Part of a small language model's weights.
Size: 9 layers, 10 heads of 32, vocabulary 8192.
Each number is 128 + 24 x the weight over its row's rms, rounded and kept within 0 to 255. Layers, rows and columns count from 0. Numbers have three digits each. The size before them is the row's rms in percent of the matrix's.

# layer 6 attention key, 320x320, rms 0.0527, rows 48-63, columns 0-79
040:114151112120076118129084103139157120114188145149121160126107139134115122096119103130143084156105131145108082116098125119096131107143126111149098141108092114165133116125121134163122085160132095129122091126138130136152161152134152100151117130
042:117130082119117162145133142099102134157126163155120134144182104090180139114114125121120119138098152125147127065105100132131120142160141149098169134117136150149123158103166128144148109136130109107149099164152128115163146097146151140171142097
044:181130108153123114113124123106145089074163117104110148091155130144095109161134128119095136196091141077109145133100109128113093090126145121119125116136096148147142127087109166116115119184119130133135098179126138125169093128137167163120083103
051:122179159102147165127174127109128167098117090129081128074119154131102120117092130119130102080139139130129162149122108166138137113146114154146135116141162109122149157074101089147139095137100120170141121142095118143141138126114113119103175106
056:130123124104111128138117138123105165154136080134145136124112151156155084120094168139090155121132132178145125151184142151114159115121100154156169137105175140097155148144101085154119080140136115143147124166082098120120141143122147118163138115
060:131139104139139089079129155148188150099153120128118152109138105125161129128158118115074134146129112133101105098123108087088099135116111140094156144145125173187142146122103150133095131145181156138134134135115139103115100152121128160094096122
078:095096113132148140194063082112073106126127145118127047117133137146124155108086161133163139137112070131162149157103129134143164141128125116185118114068138092094118122109162137080164109096089118127127108101094112119155141098152128146136150146
100:157143137113140140102172123138196140132135158132104167126114127129174134131143087088130136109121181134138138123152096158079078122105104136087127155153141150132107132132085099160150127139127104155152142150192102104125121133114137139136129128
112:138084103106153117131137116158107105123142148125144084130132120150153126129114111127165107156121145153152105151174132118132115091132136115212113091161106136051085140164140109167167110085106131132111112124109135135166162146142098129123157113
124:107121126134182166141086119124114082120151096133140082171130145103143134119127158115129154132167157122166180147103126130165128161127165066143150123108140164129123092121118157101159131098095119120118105132147137113160137095135144121145160158
118:137110151070144177152107114125084117127111154121107132091174143129155142115112124134121123102111106172100121173104127175074152131106092168108126087168149106173096118153129117140150139130140137149137160177168079130138147126169119141111125143
119:160123104129086119141140120170101140085094132154120136121092117155107134113096137144107142114192122164107153136157125212125133135173148135136129100088147108096094125158121079147123137086092115132110126139143109170144183112170159123137090112
110:090152126120092151126163152139145117088141155142097121116130144163095124120120148137101103121145147109131113107145122064097101087118129127143163126129111158101115103118087118114103139142146124089122108150140120159167119133088176121151172105
116:141112126121136124147093106122109140082093183129175072169121159116141180134125161149120068143109118142113118125074140148116117143129150155120131129133117147179130144123138134119116100119120120134119096166105149133107095124099126148158145157
121:123136126121131165123111109125123135153083151150129116128151138184147141135105127136130179128108115128126110152133132156139115118164131106158117107136114140114112078159135147142096122131135156156136069098150134132119095168116083105148149115
115:116111127142136160129145103131159134134156119125109148182175102151115125145098136104127078140139135143095107136136175145144110110111121123124148088108155129110127176129135116112108130100121099120126163127166099116149090126157109131087095138
# layer 6 attention query, 320x320, rms 0.0523, rows 49-63, columns 0-79
039:148128155161122084095149103116108154125133078105164135136111100156100156150135121113173138125120072103152125164156083129129141143120117176164123117127145134127159112132152123107144127117113131133152127132100115124109082126092097133116126123
047:105128126109113159115147152165132144115118126130125077172096154172151153110151127155095067078137140142150111121139155139143162112142102133133161132141153114103149142114150119127099149129117144090094128114114122137123130149164171122150147147
049:105134142136141093162105137156132158138125124122152106175109131160142117116106143101121186126140115143100145126118142128139175127128140134114145174131128137143152138122129095116139092138121123142129115089129184094152099120114159121149151169
052:124123119100154132194164158160112113138100107146125099127102123148141128128092126099177211099120123144115161155106116148110109147153132124136135122110093127123096157112136147123111118140104094173133134113159137122136087107152135102151127153
070:134138138099152148150129111132134095115146138123172179181128160113090125117155109159094112148132163147114110118125162119158126085157166107119128152159152137092123113161116113152152143092102139116123115137132114165124153154122135110175126112
072:086120143126108110103164153114145160140123110133127070092127109145191157141109147075137168082127105142146150117119122159093095125113073147132122162140123125152129138080099134133118134162130118175140141096143113127134108106131147127136149158
078:174132107163142115144131123138102097124130116140121179174111130094089106109146114174122099154127188120086112121136116120155170106153197077133113122132157142122129148165138116117146139083117133080134112145132133118088136149130157139126108098
111:152162122139120116160092173135060149161094131143112086136094123126135089129113113128163145205106114117109136135113106095150141170119114176121146153117130084153121186174142109114097103094142139119132172142138137113125113133139124149076101138
124:145110144148115123129162141111093078129126122175118137151124123147146117117117112124127143144135139137082106112105112114116127111159147129123131117155152126138125115162136154114125110104081098119150113153098123136137154113125155148140150140
131:095126130091106130135109119104134135135138123155094143100167091106105145106118157110088151145143142125134130149139128159097094161111130144165122136127105149119094126148081152150156119111081126201069164125103133110111147112109112114165141126
121:139130118087147109057134153141081134126154129136120171100103147150163108086120124135150112128154098133090165167144118132177132124124115146130144129111112143103087148124085100136134144113101119131124128110132138122150146163111166095159155099
121:121127132117122139093131167168130133141127139122129154121059109168105136163141144164090106121145125135133137097159095156112146147141092103165163140167076135141124127110136129154118171073154073100116144135117090121126161168110143153150112132
122:157104170147114142132114124082135123141158126127107125152116155162143147135128114142099112156109119085129095139117160118153147144114115152140139156097114145154094092133113101145168111136130154130124104143121137169121134136099128126119116089
131:098130134112122127056111125112172161100113104181134163134111128117172098159132147127113163144130138117104153134113151142172163136122170174145088130105127146129104138161172126113118184119105123139111114167117149125157125110120160141133114150
122:122150115099141136154119165130143173111101113115140103130157126109165131126103092084148066104110170115123137101115098112162145123148125139164150096100065119097128129089206102103157184127108140142094155150144122122141140131121151169112140092
# layer 6 attention value, 320x320, rms 0.0644, rows 32-56, columns 0-79
110:082163133124116131121138109155105179164135090092139084170107161135133127136100127144102160134143136084109093113140157130129142096141150114113116164138155189086110114126135091131160092114133136174121121096140150141121128123156135118131126125
114:120154135081110157101143127143156108162131100154169094136149160152146129147100099124119128107124135158150109135123159086125148099140092109118136118120113139164159150149141147155100091129126107146137167113121098124156106147122125110137129149
114:119110116155126148102107087162161168107098150130155136115147132121140137151084167136124134130122130170119170118108128146127168116134080110148155167119097113164130098128170129115086136158109098124158151143154080114151151122129100155145142101
114:151171150136142103161107128079119133102123097077115131126096096145135121121158133089080154134128141092137139129143105126133167079150167153110117128088116116115183144109164163162120155117128160122115150136121151100161153086116089119096153122
110:107145132112123115167165136148132144125121163073158118117093078160126168183136110162135085152096141164183122114127130142104126162151111160094161131101174139114166146158137137095155112148110107086089142142107125168139131117136114134141110130
118:090138135152182157152119140145100169122139110146100142098104088179187170141093143161142150145137130083119164140116160136140164140148135105119113143094156123171108159103141117117143119114166134128125122157146128140113078149138129139133110177
115:113101098122135099147132066104141095077131123133128118144179092108138119115124105141119128135156142126153124128115153112129145140122143083108118108126145079175121161098138131115162049140142128145126099145134147178149130130130148111125147174
116:141156155128134101151114097168122171132112164144159149147106121162163105120114143093146117135130170094117073083126183090168128093152130176109109098147124112166140116109133103104137146106124109107107150115129092153121138136121173122148113113
112:135101137161117118125158171138121088123126126136125158150104110077095148184147106071104154161146100100159173119147127126118137083145113146106134137115092077146093085127124117094099119115170133110148133134117103129150119119121163113125129159
116:141117070126137091136094134107171106119142142135108135123117161132137134139140135092124143119139079135126130116096152146145101146120125131141104100109138127119130152159121148149131102132155051104108135127110090154092129143133138123098086127
120:131147122077052153108150084088151112112167110109104137127106125110085146126080151121112133171133102102144136119126119117105114103104135139139119141126114162161108136162145140096121149109088148116170115102108126161105132136108134141120096149
114:120164150111144108174103132103141129170128137179133101108106128142112099130117128138141142110121124093115082143167099123139104151107109112081142113151135146115117109077117135139116158104158075147147148165119159126117173121135127103083115164
121:137095145106152166151129138147133141132149135134181149112161115160106123174104096161115120138112171134157091128158134103156134137144115139103141121163091094111118146125070110153088159120152107124102146141163081121184108123123094116115159092
115:140134089133135133149084145094077088078146095153131144130115100117113154149122045185116116107138133100118125140098155091168140108131118144178131183146082135132145138108064123117183121120123145106133107133135176093146135120128120163133127119
116:067090105151171120129129142128180128091131165108123141082098104107134116128109162081098132078108113136105127137100114113113167136144146116120103119111164110140132118101104150127134156143144150143095114160114140125149121130127106157128144130
111:121107182122117126119139092091089157117147100142143132143060103093143111160127161080105139126076135161134165142098135140140141139149125155142140135115135157094096136073140129137107144122128128074142174098131150147143101136148099152165129163
112:087174122106126091132110137160121120144147120082147217124153119145118175083142111132099123120123134147097118146141140142103097105121156112149165125111118111128116127091147143115134126095120148118149130119161154166112109101138146143078166146
119:130099120100133111163143123169097137134098089154111131130166134175127094167059115129157142143163126098149152097148157138115117114116143156130157116114147102171141150117060158140100091134167117145137124163121160145133141104117147146158124124
114:093096132134098113144163164117098150139141166090130130115158153123095091087138133102148124144111088111128115125151123139126151143150123118120139090153114125160141121118073093100113129125110160156125157106142122168164077102142119106112097103
118:117117154131124123142138132104108135095118117150148122123116109123123121123111137115160138110121113100118107162123096134140119147119162110093128137109134133135116099092132119148134157145155109144074138126093155158123107108128091150125143099
113:133090134107068111101124119142164153097145126107132163108090097189162128134173134161127119141138152121118127156117134137135081143113176095109118131121089093114127144127127096145107123166176141159147146115122158081155122124119171161138131134
114:140127137129113135096135143095141127105132135150155132094158126119146120092098138132122134111099127117126159078079081111142094096105128127160121132136098111139146150162101120131147143096124096143092122080127134102145117134128127108117149144
120:129108127143117101126114121139089132167123105158121102120146089172121117116173093132119113132101138102114130074107071119127144116146176113118134084144133112154086128155099141112092192118105121121151161098121156110139131161102113157108108128
113:160104156163135117122130155126138109088121169100176128108098183139152145142116096134138115070126111132119116133083122122101110123135163100137165116140154071140133084088131139153103113139104157104169129152148156128114144079122172109119094135
112:146158091103133122116160123095131109117108108105133104157147113090104146127115138160106145150161127078126080123101189134099116098152102132118136143133149122125133109094139144140115176133169158167168113099145130100122074089117127150106133143
# layer 6 attention output (transposed), 320x320, rms 0.0798, rows 32-56, columns 0-79
114:115118098112184135125147134121138080140150118139100147103157120124145130138167107146126164119145121129131142139153129144105146137140139122161137168131087135128103135115163137122120121140159120086124153123163143106144092069118153141153094082
112:157071116158141146110151131144108169090111127152119170139071122123103112100091150100123106124128106106128160136146098158152143111074134102134103135107160115104142124136138165106153116144116148109118108157155119145116099138130120134123086152
113:091164105147144127133144138097107153114153108114153107097137135121144167088125178081181099104128171139106109091167112191162112131116160104094126095124153108128096130163106099138137122153128114161119128113150131127127143171129133156120112103
108:102110141149138129103116132154161165135105114122141149114137127094176123113100116183149129112140165166141171146149105148140115147133147132153107089150091167137073100149131115104149089148121138153148136127129073103108111157131160121115130144
112:151140144119153118135122141137080143195141132151139140142139095117115147096181108109106111126126114127106168134099144159150097129140104094142113129147117154070106090099165126183158148142157147117093133117167161110094140135148109106138127142
114:116134133042102098137133168122153131121124108110144141146125126087093129099152161175145074124124122099153141127064113142115133130115091129152140132156098128108131123136116169110108163133133140107116157132127135094192161131102130124124104145
112:170183083170121158087149144111141106180127155112152094139121133128083127123134158166130107164116160100125145133129086143097127081101153155149163135124098168092136147170138123126080124138141110140113180130100080099107160115092129156146114108
113:141137105152108111117139192093120149142111093137078125099111096121147106139138116155114136110132130179137135161098120148067133141136067130176140123099138116154098138134107103124165113129158111159141133084115146129109102130136113128122094128
110:143092124122148138188091092110152133104138131136137080142112144091151111112135153135203125087146172116135142132122141142125143159106091123134138119139162141152118140134150120159108154126109112137132127153156180137116080183131118188079119125
114:138109135070126152129133104145138090113103134177146119108174105132187121138133065158135101135067172094124150138123136122102112144126163148124137144145168135126127147112133133137118138146135079140157128122151105115134119117079124115135126165
114:131121125174141131115092116157086099148112139110133127108168174155130104118137150075106112118121138146159136165108142156145105120113153123162156130103155116153123134132124114184106103144137083157120100184125126115119143130103132109160124122
117:130084123143093148122157110214104129093107121119125150153114090121135105140166126104079130131135162144107130131132151160109140117149107134138160138135109132170135167142128144152121163134113154107136124152187116138124100144137109176137144090
120:130131146104139107180143135067082155126127165144142129131118107107129093136143164117120116131170072122121142115153131143121134128104133135142142163104107191186108128110147156089178119139149145131139146134146128151127160139106155142135125112
115:123137112098125146126119142136088094133171164170117098089145104106122071126115119084130155130152125136122176119125108141115138144132140073096100147096144112121075127094141079110088117133074143130106136127133108155063109127091133156080136158
116:153150125111127148153132088138112128147136124141127151148129107123093130134113136135166111172180142105115147090133110111142124159075103175135152105130123147117118130194119140116147154113164158095154164076137109108154115119152115079176146195
110:123125154116159086130118176145107108164095123136091150125135153121104151094122138153137118106145141135089129114156152116075140120109139127156094085140107156144124094173146083125127140084112140116114129167153111104103136158151120139085133116
112:172132117179134120140129129145129134128137115119099104122160109118156106174143137123129101163121109158131166147122157117170090111122123112157095164129125148141112120104133139141160166165156128152103122134121127107150101131149133155121132103
119:149126185154138154121154108115138148100175132124132108140091163110161146110167138132065141114124128138145087163090091160148130119171103148137108110143102119173153092135167126104116152139148134090101152134135088155106114164114138114105149125
111:104120143147157128124125111121168165116165128122120146151123154121147102137133102120118115125131129123131061163139117163116101161134130144132161120124132087135145162102116099117151145137146118093170106101111146109103156161142089106112103139
122:081136128155154157139109093137112093158164144109148135159169156096152165127165104157115078162142135098121117173156133131090171094127112148142154111125116146132145181160115144165125119135086113147167112151137075123140135128139116132127107125
109:132102147107132164162104135112160162113134090118128090151136125085125154123098114115115141097116086123084081123106146120094104097137123115156099107123147137146127158090107165159149116157126115127109166119134140131126131115121154079172105128
114:156100149127092108133123124161155143127118162117139123155153091140155107152115127079088087118166155096116120121151183147145135138133137113149130110148117113094103133106126151101132106101131109097107089144060125152108141169168123099118142139
122:096134139167155111136144113138105099102120110103179150112149140102123136105152161086123165115154105135135108195114151122121118119119111126135127124106138138110135127102111152151136125131172173103114101154114142114145128098137184135173139130
114:080118133101120120125122127069139164101117094124102153120162145152129131100137096200093149102119165146122150136153102126174162156106126141138147126137150195112122173180112134134128151132155116175120097147112135141100129125133125136114145157
115:133063130111101091130139126120140092063156152135100137125135177114130156105163134143149162131095104159155120101159103126162112150139123130117101130134105160121104147107132133131125101118101138147113124090096130130160154134118118139139146109